Each number is 500 + 50 x the weight over its row's rms, rounded and kept within 0 to 999. Layers, rows and columns count from 0. Numbers have three digits each. The size before them is the row's rms in percent of the matrix's.

# down: layer 2 MLP down (transposed), 256x64, rms 0.188, rows 86-185, columns 0-63
# up: layer 2 MLP up, 256x64, rms 0.202, rows 87-186, columns 0-63
down86 049:620405521472497418514494518460510423473459533513502607403521466560538548527417501473613519580487500564463397452497493488531530570497478528480545504507503551493439509528480524590515390483467500
up87 126:541511437444479425510484490457475521540590460490516542565516491555476440482565585491379483480459526433559550523533550491517553479616537630451563513533428401463438537466526485482560523526513487
down87 120:471546481537526573531450492484441544485555516464492351479523534579521454456459452486542372514529499502581521378459548524549509441545494430547556555480445511523520571513406549460436530508490461
up88 048:540453517472471416445480475530542493445538553556534498486404503529444602494517438513464528383508473396556620512500509436492485543497555575521549468495503513568448533444513449539474635516487461
down88 036:499496533429476512497525448523529425498436477497561436490580483503538491541497480578485529486423473539551559591558457581524526546431508399479580351493484461496510547552443614520515421488487526
up89 081:553428455476487496537506543525546455489497574517484490474447505519401592442475509518519570382461489454534544536526528484511412559518480503464650494483457479530491497469530403519564636441545517
down89 073:479521576567582484488462399485585605488507508460494472567441460524500422445455402529460449497482489428460487558528443579491600399526487487484517507612477481515536461563509573485480459493525465
up90 035:551509461510485404515468595598512518481561490534474552500421491513430544471502555610402552473452435433573575593467542445508497526520532584405532444501563487462484504500547450484500524497450542
down90 025:498477512537414504594418550600511491479505445512634494517489523489555491568541475563500413574505440491452491578407422548532508411494529555483444533485492441489524462403455562517487532534539477
up91 128:572489560439493487389573473559512505609545407548562570434482397518490493398516509559494467462502477497539513524549526526471444534530452484388522571527529470462594460507485464588488500497460486
down91 127:401542573478466547543488446493462531477472561473540472414538488568550445515487472509489454541549524523490491490514548621394482538483469536477526501568392522439525502485539596545370463541487415
up92 044:514466473562484467460525544522558469497525495559513514519460477502368596477526362453483586444496446408544590511523560421536506489503518517394497458475486471527409577475487455516589542494477515
down92 029:545500597506578488557408563484592500509467481450575462458460427538453443576430511481469519457458561454447580514528566612484535487466414514436531527491494502388464517475524541452476530456443505
up93 113:542529459450531538431490510430475448616407533514510535562360463459487563514492566457486448440518498489463528570528575490523444484546451474502581375472495506577497590562509488478470551480516523
down93 121:539506499470513603484482535511466461538373511445490523484447473522564521478495532478599446405505557551441462437532563550539472418511414373531539420515482573560508555559475502500479562465542478
up94 126:500423535539499477543382459464429454475510511458465560496493538571500471475409547458479500458422470479585477525464595491539541524579497491534503479478582572533507550500522424504668485462508573
down94 115:552454591562430478561415421451393455464537513465452495474597503531503500563479514417554482507411453588518518451471552503526519538528506494558481456382507536547448505551543495475599514498540544
up95 137:568398405451463467479517513518575458542629495491563509480484446463430496481537507508521537498589485510452482535484466504517541450582458574571517522403472593508590501521445423534433511465555545
down95 151:527496488497504595467406487446492478568420466509552506458540497482525411430488500492552545520525501523499448515420482499466506358504508573592526575498564590534475525525383397531494458491563515
up96 042:501392468474510476486540569532511449545532492551589531535516383481451547510488504469441539412483465419475612497505553461472496538499556500418554490547558480516450565482536412493525625436479555
down96 029:532534547513564630545488471583607486422476485563498476507403524482482507479495547496529502539495566555449453489502516561508451345465425472461555500510490508490483449505467552596395505461456500
up97 120:473521431568512411454466500531550532485618580558561570509476527486336447414493480426452497477476517464429476489538503488465457448524556466522542492508510538485584527472567520600454515517451475
down97 124:477535430491544485466426523512519536487512534482485478538535547520417450514511579398503506542596534454450422410514448558496488375538481487500498485601511489491523502503579645441500422566518482
up98 039:560470527432444434506503528587511462496514488518486480521425467539428516416548471528500534376502415379545573581527480464519473494497522488474550400470441435475501586512498394498497590511486503
down98 019:443488544452555480525379550537550480516458423509545431527492561592516428481461469444496450511460459512537516473446511541562489401555358517550517501502538449469514527427547524532456551546602549
up99 054:524388539488455461500503529583538476507564479535453512518449459513420554490482455557464604394498434380536581549533544447503450518491553498517519551480506468443459522492541421584526573409506478
down99 044:435550534414543567532485507345486484593505530526379521429543565552509482536474455540521497533498443489471574544513462497473513394531548521498443597488489500446421442446515493490437517507546538
up100 039:535501485509456451453470499532502459556535522521531584538447422526409563490467477501413542480511509382497550549485544486455477565536451596543498535500480504541457590487587440545508666447493495
down100 020:492532496405441556463549478617562485520504460474462527507460572577455433504520410460613422506519533634487456450563504486513505434522521475520548493421596457574534459485496504503477435509494499
up101 126:433474459421426484454437496515587561570598489555431480507513545601520466453549513437495544439484533436562487521491583493438479548429494533498460451411569548563450515449484453481567490448461551
down101 134:484492588499521483432456478499527552552590468526485544494552508603596400494530466397473526431470560462535491498562575551490474523454427562489480514428536495534395504546442405441488512484432513
up102 060:518501485525552453489493565554449465496532471508509527437444503568442496448544468512448519487445531375535584524531587389542544552573545517441556521466568547493545483481538394586525584421507524
down102 048:577591541540456504520442509481521474534500463549568463467454553532562387492418572509539463555501505485480532401550523511493538495471509548502484460533442480539473310509570569459508525434457488
up103 112:451426487556538457465501486526481417501557451605550485571494349462448461506479490582450517501591510378534541513458546486496599578542547495522534524493508451488592489569466489469508526502538487
down103 110:494489511518467440511542421460551575480551531528484486461459498416556541452451489434470437554450480623456485598499519524549472463448404538478438569533464578470492537423447616576464500523469485
up104 111:472490386500500498454496424480491507506538449395541611536478500545468504527501517526508607408510451417445500490487511490538592502546493463479506474564432501559476571564612481580420473435546489
down104 112:511581519543527499481440397498464515488511489358591522506445522508505509512562451512568520490532509497432538402472542518602514405533417451523469485541446506511543475600549571512420464438538487
up105 048:446473494439465398508473529549543512525450498550520554520455426548439571426531492519444606407548471423528561514517524400491487559490497560475584460511510474496519604518529400545464585458494512
down105 048:478526484489481476430531443553515464470608420437431526482555501483553463461464485562519519505554478607563513521520452510545579475443459508465472476541556492548403545387542592414434553512558545
up106 131:582448501544526446508481626542451516475624463504468516497523522539431551450515529441519474494421462449498556520508503491483388456430520527492630511552512512534456563376533485551570519489472496
down106 140:523492516510580503565520484506528504505579455427466510526397528461484555433496499407518498634526459513484517513584486519470519374468436443456536512565481452409505494539546651523490477527520484
up107 129:568520460535467488458438547609517465595500469621434457491508501500415507453508466581488570454523445482537540506526518461416451503488610513434543545542593444504490488432540467497471501413572506
down107 124:487583580566439602415523556555457447500478423617528496481590574469539485573500467524539522558438524527460458417477444479483438527541555479509482421516536505521491464538456514516471424502549415
up108 118:500430504448391452511432559489515467589529450580461561538428424526475522510480464450500591495541522444522516502534502467438406499481535472558636523396526476572504460417515499517542551508461532
down108 114:548534460511521512546395487486496509558527431490448578516427507494540456454470475537454540546546574473475522518508462556482452388534497472545575430417579536590545355521481601503515501544494492
up109 043:570466491548480429470525503586528395456482473536432560523464454518422507463544443518468536448552489399555655569488543407505462524504553514508523492542497430510481521455549420520513596510489533
down109 025:440430517550525401522491567522601505483538505456534540465367521468579407507383459467505450525521496507491471495565471516485500505402441430488455529508523598462517486410458450504573496544511533
up110 037:477502438490505469545513573490509445471539511524476555469457500496441579458535498520453527467453438430539606579481490418419441584527542508465566476491450490556478496437516328453487522399484528
down110 024:543534560350487578456511534485502518541571482461552457475463501540472501467543496496510446514493498493446470368518523650506386511513508495603440519487499505573556443512459515475444448558466512
up111 054:524422537508485453496525523515548412521584500573516549529464421610450584511476479521399519444423471421594562493507518441431442574508513489525486502479505473530477556542482421481509613459446532
down111 053:502437546479540521588482478463483534521418508533542600518492493551610438457516534431597424544510468533425414505444409535514480447371513481502512589513504577496505484576521504541478435509490476
up112 141:522437507530424469572494512520493501448507420476447546491485483469482521442431540481503503528436388407649571487536478458431485514504544485492534577520611540551574466474543474559546585462457475
down112 142:512517494501570504579522367541520548456552437486537475443477548531560548484464517534478432519474524436408479571528489465488433474513430579418460549530512470346537507560576531566488485547499525
up113 046:450518532505461415536477618534526488522525457530461519495448468486456548468512483517507544467465445365538549575398528369502477592529578560476605459505535463521503534477498474484545556425520527
down113 035:520494498491532459492478451535460493562440519478500465471460623513508539507412511596478481523524453447439474467435423496551439521511462501496473494516484483524510479531553735548483531440557541
up114 057:486460387446425375497437564539501442448539528552522480497459520529392580508479491538449511448543473394528538572493586486490475536518443446501514553454451468469519532470519377531520554452509495
down114 049:461554522569501503474508462456459539516500494473425532447480526460546445544403550519548317499493450468535468504466559477570505513460475416548564492558555559514533492489559546438378539532545453
up115 111:559488487547442475500483494450603507451596486533464478550500400494427472403484477471460536477502394482503521513571511490424461602596627596492544484584484486489470483553505508534495542489469473
down115 112:427460550485505435508474464449550605461515499478577425514523578511577485591456457454508484549480497535496444492480388540500477499501568514561463444505437507487531491509532657448532509573553407
up116 121:526532452539524480560453480496477547489495534531495467572441498561473611425506435505542627474437519529470478556476528438493566591571467548410449402543389494480451559449482479561496493467453492
down116 122:473533510520530482461503500379516470547456513486499492484515566511509413473603432475530612546478506577491506439439499420470487468528489576556429462499438462500576518462498674479496525486568459
up117 126:388542448476540451468435522542548521489452544488493471578426445505501674511485479490497534463461524393455490487545488490496407533570415463514511448467504548457487586557496445528577512503566494
down117 126:552479418552484459458426485547490575526424549475420499521436505438506532547496538523527414496449548495518477446544501546515390407489419440527518464546570505500579603530438477541507533466614502
up118 112:443475576492483491425452509591496497510562464566485485463516543525506518536567541462510590446584448492486521502603528500448516638472512463554511425491448481498457451536496397500488472399436598
down118 122:477472547442585510419511495474499470537495461495486535442531649489604517548509567463516525537513458516508438418571512551461524601505531518496491507555488472463426436518437492469489368586458440
up119 122:530494423523530515462532514457496484563531518542527512496510380528474469445495625470533478450448365423561567473579529451516457463492535497459591448483561418561531525511573480483587466496564523
down119 130:576481525490515576461540525544453532461481540429474549453493526474572525535505432480526492505564546471534541334493501490512438414495466458583492462490511518556430541513494571440568378545598497
up120 065:448472531534462455473538606503474501544517507576517561524469379492444518470582459506457520374506478421501568577434576408505492539531543589485549481555463465504546537492575445472441550476472478
down120 052:509561482437456573526514441521551473448453559496529493491581465485549565535467549435502538520400504519467553409466436582543441486527453455577480479568474603450475437517448605444473447497553558
up121 050:491513474513486481456503581491545551495537551572482562529468451562407583468533445533501499404432452465517571515524609399454497550547523519446530456417486430546517515516500375538531578476472451
down121 043:435565472527488600423472456517478528424464552466648538425488512550558498525553512550562517502439494512468430503499500575506466514442510446517570424544398527508519507511433547467509374528497466
up122 046:535529524471524380534546544558531436526527534537485488451473460550430533495527453543457540422479466404553603561516552455491434622509526561446566500474518479500489545583508448547595566473448504
down122 032:432522574578530489486508413451575475463524473480601557534592564475516378491510536459581469534482479633558439480470516512515530545497480450453437479559551448481551525528463557488511455566475554
up123 058:522494470517479365491493591536528426529512506506478503489439478446414573385558493516427519401471415493557584546520529456477498566538457576503557521522549498461510508423574441479479581484465508
down123 040:445522504494542485466592486619488482536565489479539551510510474505488432514475501581462431426464579514499448440590534500491453547565428476496574557465449497458483522611421480522472517527545362
up124 182:504604582526460510496494506470489480483503467442394555477526532547430525479567504572437536466395514538493511488455506490522503503498456519470486527546581542506574562467454362505585629420475506
down124 206:475521516481518573454452436357473530494495433487499505509636533509500457492500494568437545545437551575449497393474514517427438420504465522466504583490536563535513564450457505532606540521481498
up125 132:445486414582481497478627539415519523479507530509435593588490502426504506440507571497407518430517546487480501492474495511422507494549479633553546500528539413555531532464578494488543522488428507
down125 124:486514437530496592521540517534545513456506528428498531518491547570517472407451498522458488348531565487491443334477488588449421450489468504613503477548522491546515449527524486483546491547455482
up126 058:538478466507389408546534576498523462542553496536451575535424422525427517472538473449476544486438400387534522549472559425506471553552531558455537494488443492554497540439503481500550608479526462
down126 052:444526549433476553531510416418433519497561502448573515513476530529624468590445485539518506373530532462470486505496410611537493470482513470467455476484450581544502585518426541526484494457557462
up127 139:618464584451480454460405489514570409487553443544491493529481407537495535524555521480414530493572525474447528513566503486586530529537440480518544485422410423456569541542555445472557508510443505
down127 147:484483560364523438544434438566510469463441491502481526577474455598543441526542425566524476549568538536565510535585520559496533550477457428434516511458516489581519524445480502502516389452488435
up128 142:475556441507405502438458471480455598569438528493523564486512495489490578464467576413526535429510475484540515489495496401555601568477484449464514494573556539510463516428450483516554492498459647
down128 145:470567578484436521448514432529495532498474556524530554551468544415443552464479575413566560437636552489542424424545496513513485493548470470516407419511555488500516464483436510513482400492488560
up129 034:559471525521455393504507489534530499522530476482488568481406490529431610506541449523461528451528474354531569602450588411491486556520540583472561489482505434494503521417464438505552508473510481
down129 029:516428505551506556483550506406510527508440481453451413516467459396540533519529478503550522647495474475540559503521408551519415467514514474515461530501474490547508363463594550503486586482565500
up130 122:474449482508544444474534482458477445594545400511554447528519481472475476424522491384440564463556546553471538463574564468551489592610523547493611490463467391506501549543550507521491489536480518
down130 115:414474567522505521517510432484450506488506479461523454510522577543501513448453448463533581478573532675466473368503517515534457473505456420487508509486487538572561462529481569476422424521568443
up131 109:463464569540539475504536455461532466460546492513537436474459466514413562461574572593534608420526539524473492491616581461446532498562444508532398578489567501549497554496503433464455523535458546
down131 115:492503566548489454523496458468486502527564474566388467433524485535436482513534547525510596460482561657419487419600577494513503499487435463513418533433507480553540530458440458476462533571487520
up132 161:476492411515473484510393520551461540597511465470552512462496531475460551484453519462561511434449456442563559584441504427543601550438508492418467527528527537406554586529533471556583481513457552
down132 212:476556580422469427443402456521483511534539526483504509539535559420479510521497464445528594576494472487509492455546565513571571519514496479541545478504495450472545496377583376541555405504440511
up133 142:488422469497379419525478607569492527516600512582487489577528478573488462484501530522529484519410456504589467476499588394472504481487483472524482465479597512533508471530453473595504557519417493
down133 136:488518559531547528505463508537418526457415508497579381443502489608509480571462466521522504575521559575464512417453475417502443407493479551570482543485447515467483477537382588444516480533515513
up134 043:522520520472446439494486522505540484450516503588506568523466455504402543451524518585413553481497469459517628516481505405508430534555468559424546519482452499472489496508452349480496577406483544
down134 024:524434472471522506551495540572431516521522468498507517490573577529364430496529509549531464508495497520532425460516515529558487469523494418538530489508532493589549430622405517469389493543397434
up135 102:574545434530524497523463505547540445575550462508403519426484534528487551527533498491518500505525328437566507593535511446391441596471537514548556512457487492480418493488445456518527526512433459
down135 114:452528420530544549494542531529511476520460508436433559459465508652479490501474509470591466502516424559517443529467530490530584563522539467496567528455464510468448519555328420498517456537551484
up136 144:442489444489469455397505484528540455397586505555506497563428547451503521576604427554530508462460509502510576530453510485403519498609536454487550487564520464431462557605462479485547506446482504
down136 143:498515491502518508507463545504473533422606457511515414493420572524565541478530493485519486520466462570467480524417527514535465338508510453476514542541574521458475453507397662515552532515513457
up137 036:448476465517432415462467526593523431534528504558516541524438485513411592439516538543462508376498458431521564523457514422495433532540557520420512526549485465505427507474513458547576607467559506
down137 024:501435454355489583425452497508477478493579488497479500475480530482426629563455456426520537520545537422433548544475481459459511512523437453489580538492543532499562412551432561462484484522535446
up138 042:449549538521443471479448488549511465481518449589456505509464440434466551454516476479462586400519415402545572546498508445502474578459516540458580489462465453442514518471511406585500627444504517
down138 028:461550604544456529508436410537476576460528439568508469483524520512609450470376446560509483548497510562550509449526483495443488525512546463529508472554475442458621537456428559508549492558525421
up139 056:472462468485425424506566554525553490437518521604520520470440479522430588432535520502487563408424483382513555539468542387415508522523472539432553508542519453488519538442483447524519585502504460
down139 049:504448465487529534536588560543513506361571431469577519477477571468530495474485540524562473401504599451481431451482492495504444389491430403466483579546480515491521511523518556463531421481448482
up140 050:493529464524461458453460555600530470575522466542518542487516438554397576406542524490466526410541420436548555570497520363482491534500475552420521476534530452484479531443529462504601522451506524
down140 038:588460468483468554557469510501466432457533582470518408500542545492506479575563531534480432517491488509496516545499481545537433511564415351548383500538410563526552447511423551514516493518546443
up141 128:510496457472504393495424621584506461472464589485439485503412511590464546503492386463521543471489528489502484509535535483497507496585564605489483408511491422547417521498465478495510580518506575
down141 125:468529422524429474508533408515526541449488514499458516477496527583480456537471501471520541522449525558499451374448519579535475520556503545508459479502546361580431531504393576462585578487509553
up142 147:543526413596479462424387493589471550478532509502565560473509524510477518453444535438494477428440369514490503560450522494582531528457510468478480511558504476508543509423516465578474479546456627
down142 161:509518542520452550480443383483467508527470527531486478544554545499581440561517507548509541573507491524438515400396529536598514497494483564551541540517520494421443479443505522461444374494520374
up143 052:548432508524492393491536588566541464534513473556511539464460424627408561433527517544511545366468468419556512541482514400497466576475494535473538462444486484502514550459540463519528526444515498
down143 040:551519529514501533460507484526520528454494474444468351444472568551570533449463509562522516504566628573422438411483400431475560487462463493468501503524450474433481520536446581484465524514510417
up144 130:529530466406488496461468558534518410608508452595434519545456506461462521458476505521480614446552536461484538531538500481443451503492547427522552542456607492570504457390534498481536505471427593
down144 121:581533518495467541509437518544449521558482365601463546517479522475543493551440471493475576508498511531431483485507452536448434458579511442582557451494587534534503361521432579478531447535491493
up145 117:578615552529443467556450509405451525455604502484437537571503520458403545407547534505500481464547406559490481523606524508410485506539560540525466447441466465541534488510552491530494503442506535
down145 121:522593526469477455584454499520486512477545508457463438539498527531497546485473468516532451490548476637482523458509429561449475449533533482593389433501468488553499370432505635501488436504532501
up146 042:478551469509493420408477517544505452495512504556468539500454422491408544463533510492494476482460533433526590591597563410484463614541526431507517514504469444482494525497509440493571643462498564
down146 030:543504666463540518485505377503526437471439518468498521490522444432589528514470470433512486546499551556579472427464438570522496427497515408461463419468493484477522441507430584554516494499510541
up147 118:490472550421444470463457493543535506606475510479576521429471533506467641506464506465525470436509463505563513461424501507591573502568469511501462526524433485579475492469532502421601596450532585
down147 106:490431481541468534431605491485430509515425512553520502477476490460503561521450457437562555520648514412537430501529499521467572400540460526531377448593540531516469543490477542539512481454485524
up148 140:528457463544476481555557536487450444457529499466530629473527416402466455499538558591512545483487481484605589534499503443454547470556506511384528483551542504455475546459469491492466502461553628
down148 125:508445535517527477600433576519427494331489572522535495398544561509492481601498519506501495524585501488568504529470500545564470443506444441478463492459446537374499460537508569504528495513538489
up149 146:481409442590492514541572503569509399553556429478454570495479487460476492502451522537428545480497495484564597511444552465567483505451572432429520519488592494585485464467492452578583507436489449
down149 155:465418477527514543520490409535473468501536437462564497529543482600450561484482449553378428585515627506507467519543408510514431502519525511431445570436553511480453488529577522528567536497499447
up150 176:547486569457465395427529502514560467521504521522531465550509468481495575473624448548363502496545512423470523551576618440468487532544484513417552572532436476480500453519530475432517529459488455
down150 185:510526579515551516512459526489438528437570517492509637475479466544509529390477573518514442479474548461478464555553496411534567519522490393505405535519489510524573579483504462482404543452433577
up151 115:447425496456501479500444439504565404436556462534572506458569511523497528448430534488402585484616535500502480520488552486509467625436550441485607461431551431515516456526490492519520530488549540
down151 107:413421513446495477504543399467548477409549508525534567417528573535523527455408548523480580501592537545471448476451493504524484486494589487437605497451499536532593463484457512519473435550579513
up152 039:554446471500447410439513547510499457521511480519502546532441455497496575449589490490468474419558453370518602536564505418474446624580506511477505523480504500526476479486514417514508615439470530
down152 026:564522601507492517529538540548530577558441493528449477507473483619482466495389609510529472535492496515580433461494447515558445477430487419508413548469498577507619498526478481487499419464452495
up153 127:430527433482433482474566506471451446535515512536476506552492529477476497417583471423400535489496512495508509549532524500585440509558578633494554419510520412592434575524500487466478523557432437
down153 122:432506446516488544507508514524480479471514509458517340530525510516552555454469519460487468605531454528457518422475568542568454462507468460498533440483480522617440524552439661486479496481558432
up154 039:523525542550475383408509544559498501499523469556486507503452473531440571492481487571438553377523411420560537599447521444490476564524511511395501534461535440496513558463507458536465575464511569
down154 029:404552505414459501517540488562487520605501476384575471506557612584444474487436519494508453469548529563504503500412455523478496497422526459607452513491520398437531433508440488520496478524487519
up155 047:487432520456463434531449588552520491454533563553494509489413460530430592488514451504455497391529502465517613533502544422484507614492468512460506480482477545512550531476488446490537668490509537
down155 038:569549537452498477478568468501610379592404506553509459454460476537483519532494432490415460472505546550458466584523514526508572599586561543498485482505533490477519442484450568444480414501445505
up156 046:538482552519481428550530463538566496500558485566521524426479453538444499483522467498422571410476486399540573569482539458495479529537529482453550536513432451589518603455516451546560650466492496
down156 037:508460514506585452521456445558587487553504499403455416479506517621543480493468403618590500529487506556495491485506440563509467403453489483483480471466538535525524354474486557510518455512472502
up157 110:492456454459472535463520491517446394464585531465512466506539481470497607502524566411571498473493512446547513468467434448523499528521612526527608478498473581599464459436635473463541474498463493
down157 118:545486465484481517524511517527482463496538495478516383559532503468640498479486430483481476690517493416489493460493408515488497535546547482490532508464489537523537480510542662419469484478534476
up158 043:532514503547505464482517546538548483545531530504534524555455417548425603513529483571418552457520482424573574535520557433441489600558506485481599524455503466558525568484557448501543634478481459
down158 035:536540536521463504440566506575431511543433439523475507509502480562492431457469497482544499606494447513458479495543505532389461369604457459434440552558499543539528555520536565547579492474580450
up159 103:470538527436580460422628495456541472505451542510489475496454476427469499484575528437443549398537435492561527468464496525491508544518542436502548464434515618589443506492566475545492560529604518
down159 113:533504540452597490468504438546479458499453549454534451505551488521494500545483435496471513417500502498494441314510446617453478483550508456558463510500493550523481389557545586503505485516609511
up160 042:528539474515458501401546607554506483522479487541481545464473451501442606487543500488518505453514491425541535637503552447501477554569533511401531552507545505508518549482534385476593616473477501
down160 028:554477522590509546444469498522557483532501480495447505450498584526517593546522463515538480580626510471502357433460459572506397446478511458570396478545495480466486436499548584471498515474475499
up161 126:431436407505510484497415483577559434444565508522426537417440468531461650458460440504549498477578525467508481512539499479443550528583449462535529498515545487388487502478456479538560507486578519
down161 129:621559465503441533481493384479561489509464452441450454439469467580569550544543513380551481556515511472545496643531469522515442488482478542481529533494470515489459484463519565461531461581504413
up162 139:514471551579457504492489534465559484516515500565447597490552418443491506492472500545448477485504426359556520501554605513425461484473460502536546510415547383600440539472580466461521494484483516
down162 141:475485595557544576507409520571491507505532438446529575483460460472573538489406445477489489658518475458485407470529483496469466446499489478581507459479465493585491462472492623455499474479567515
up163 122:483354548436472426500492527476569452528496534486508593483433487468495490513572489499557625472469509507495511549479504535454615588536499391541530447531464424494530553533562472476552497418478487
down163 122:532413511548494429495427526440525485461449487442539630556454513483512463548508520388540620574506505501474533492468453572517543571519507393559556449553474475461533497566467566498508463419513509
up164 108:551468495586511491529559491472606511422616470466497644459547496453493480532498529518394541449457497483554513501468496492473464535471481581433486523502440507466483561506581433549468625463457527
down164 110:522592422518544502555513467521605486447498422514613612462549551447561430501484500479487467538498510526477464427393438545485464429448502498513465505530526508411513476583540462490441572502572530
up165 038:588437498468479468447468599525498448568554492574497504460447428461388542524541530533437505439496483479544536570488483414487453558500536560449537467493450528579517555471511417456512633482440533
down165 029:396497610588500600563391525495491587491483433588537483472496469512519467498489412554460526531577493558488482442387453465487549492497514494495395500521494482445532515553446568467446487509482494
up166 138:587567604480399512481351545626504528455532417483555460507507483538479513470480583486450492455438514494496543476520467509586529591512508539481555459487485521542519567537544447493550514503418488
down166 158:478512562497430592523430459479514564466488481491560459514495532501555483486621490514523449551533474427519529366475383437441491423496579490583522542519473529505472525522557573467526511430412464
up167 117:504633488486517451435455522625574562482489533518561442473527497471498499526525520506479529404539467424526505467473615506510490436498467461536569413452419460539483467513571412459570494541561472
down167 133:433519447487526502487523503544494483551575464487483502420551565444574410497477558451582496520445543491489426347545521485500531381492499461617498507498521484509504491524496618460501431533560539
up168 040:525523459548475443534526551580499458507520453588456514453438504472431646498492538507518504499526389480495598555491557400526472565495548551479490584534532474572500605439553448487517567491508500
down168 029:515465519529548439500437517508464569547420492481506432458487519472489450644514524427485554397520513551463521526509502534562499493542400493487448504507591496554515510637536497405549405472472458
up169 125:540483409472512487468460474553590394509486383548527542442495418539441491479460521444449511492554514502601588505492479531542490524492481496487528435501494398499580575569475411554592521515521452
down169 129:437521582402461525470477400512510484506327542557524503425547497542492456482472515522493570597492557553455403607527582533480548455467480549507469475517541484487503497529479528501454444555536508
up170 048:485430509495481480511485503559481425522574474577479559496483453558412567439507512587450559443468390412543584521464566414493483516499521493499536523444571511557515601488531442544549592456469521
down170 045:458509631479404482488502462470540523520520510528468474542518588507520450548499469491508448596470420495494580491448485462541467496531419676502484458536505500516540453538642524530511467483470552
up171 070:603500484506442420502540654514484500505521497522463487530488435499491557424513528521460518435479509385568602523482596428483568530560531541469476517447521422532503499525513412509572572460497500
down171 073:516518537516578579489454473551489506528499534522500465437516576492511501457444477457570486611444508573421391333471575517545519447467481529515572520508434521504409482530461566495449533496458527
up172 130:504563456463392497490499531652467403468525538466475496451462559497478616473487406486534611471533461491491493515436484482592399532514548493502515494515474563565468510430523475492558550531463533
down172 127:497461459529496565399468540593495497544470495492527473596593488487444481527517390577457559475474436422524468403481544497548455523494474519466525577470493461531526536429386544515514483590490584
up173 042:576414533493493426542457598481501467518516435534517537463497457519416571468466485624471540440478433358494572526487507428492463554546505481424477500506492497573495541526527390544513542476524442
down173 026:489494522495514474504482500509454512432450577458600455486383631561486542508496492498524544542497580516420481452488423479577438512477473459559489476546470520553430420627505584499479428534522476
up174 126:539521585496474440562580474529460520560458529486531533505524544429423562470492470492535546459563437505500588460551508470539509611418451458409478505473415473452515596496583440558520458531410516
down174 141:469510474462583429511706459464472526465469554484520526553435558434506510544496486553550547467526447473568538493503524484494465566460470516410500497596452523451475545511490533528486477538425395
up175 038:591548515480479502471442494559510472526511476575477543505455486474356598444512461542455486465542421364560604578482564399485452519481501554516532514525489491557498559482456456556513548478513506
down175 032:456578531450450476448555401501460528556530448468468542502533495436459517515497551531493425468526506503402451387506510553475461552463628487609486487479437481628543451548563530530501501493540474
up176 045:520545525506506407474470566516515470519555534540477511538478461526455616471508447505449528508467471383515530575454527379492511555498488479398546491499431472524477607510539417580472616557503513
down176 030:481448456429572433504612546529530551575511528469453481448469495584528425456558525447470431501536483528450462497532420552523461516521519464553497497509496453518601443626512575535424418486541451
up177 045:526413506529506484523535612546498392489492518524489493504416432491390551449526445522434553472473450473501553549531530400495442519510478588492551547452485431472552566478569415508573564439472521
down177 034:493517538553437595514531458428450533474406567474452512501586595572516399544520471542578443523579472471409433524459525550488573424454399474510521548465550523515523502492526488456516529565480506
up178 130:538480419446432461538463464594539552482595498559494462550514524579451512452512499551509495473447530486483478540392482492527594503557526354448464561552492493497515575466498461528593554434559528
down178 126:440480410502504522503521447473490528472614496561442391548524456505444436500489501528527406455542570530418503532485471470556529454540510519470429584646457533506474508478500606451566447507528509
up179 048:545487469454507436507439534517508433470493462509436545485403442497371566434513489508445476427476481366535567534535515412456464537487548497454531483461518423439499559407445428521448549514496542
down179 035:485427517532516495466581474540470510491442470503487510501567469587485444550474481524533367600489491494442362485482479478504560554548569424527501459513461454455527442459508625529495479532593559
up180 133:418504507519522444412531481587625455532542532483439492566506438547474539464553447455410525523417430493470516462527509451419448547578553516466533494563508581463551551574534477518468540552475430
down180 127:448498539554582458492449470485557581484590460387568443470546528581589436483494494439490453561463474441486452488435452465573498538480513502476501379547497544466515511549566507475533520603437493
up181 039:512545475488497406525495547523535467570547553606471563494467433526483538529549496545454511485435491350559605513545501426456519520525466508476604525461456463485496497462479373541539582496458519
down181 030:515492530481510447514551494563464511417532507583492507483357516516564475460504533586482497498533544484503330427520469515517546468441467479533579420469456464416571533484454578504499432454492545
up182 132:561466596518435514537460470549549499449538391435429539477474510585486499436497524468505490459458400402603488570503572466458534509565462476498537545486601537468535444466466436561547553511508528
down182 137:487535577492488540600441400470523517403546442491454505485486541591568586487374504494631467434508512519452439585539483508499405541564448528502494501494514491438505437502517477511503489524439521
up183 048:524502516541479408494512566584520514511503512494508524514467502515455633470589468487477597436526451398548592557478522404507481586502502534483528445474472433523512525517514467540596589468591452
down183 035:500494535522447542545515503500455420594571441478522416518505555450533556491489365578554515494521531581484512545552458449572485540507431480429531528455410485552558472510424585508519443489543414
up184 040:555542524450410470486420559545498465530507491597492546517474468526414526483540520546422594424486475437560596513486506435510451566490517523420494489568392503565488493455551411503525597476529495
down184 025:482490470494528566677522499514561442469475551531504389500419506513500538575474474454491475495491487576467472578539547490444539397529518423475492425455421434527506480519460548482498469393537488
up185 126:589452498496447455569510475580565483614544430513463560590514490491496471447484519475533520499497420460516523494483495477424488473474576526503505463447561589574544587378523496590502541478417542
down185 126:487525494470564435550515459529476504553509513488542442544477498506632581542530547484555484638509436428416481568562443502439508414518493457460492448469461536394449463523501608478486532536511469
up186 114:597459497433475473457516613428492493441497503579522576460533529482490572489432498509440528441429524509535577617541467485516561503457517543452569492519488511517466592541495433636434524511520502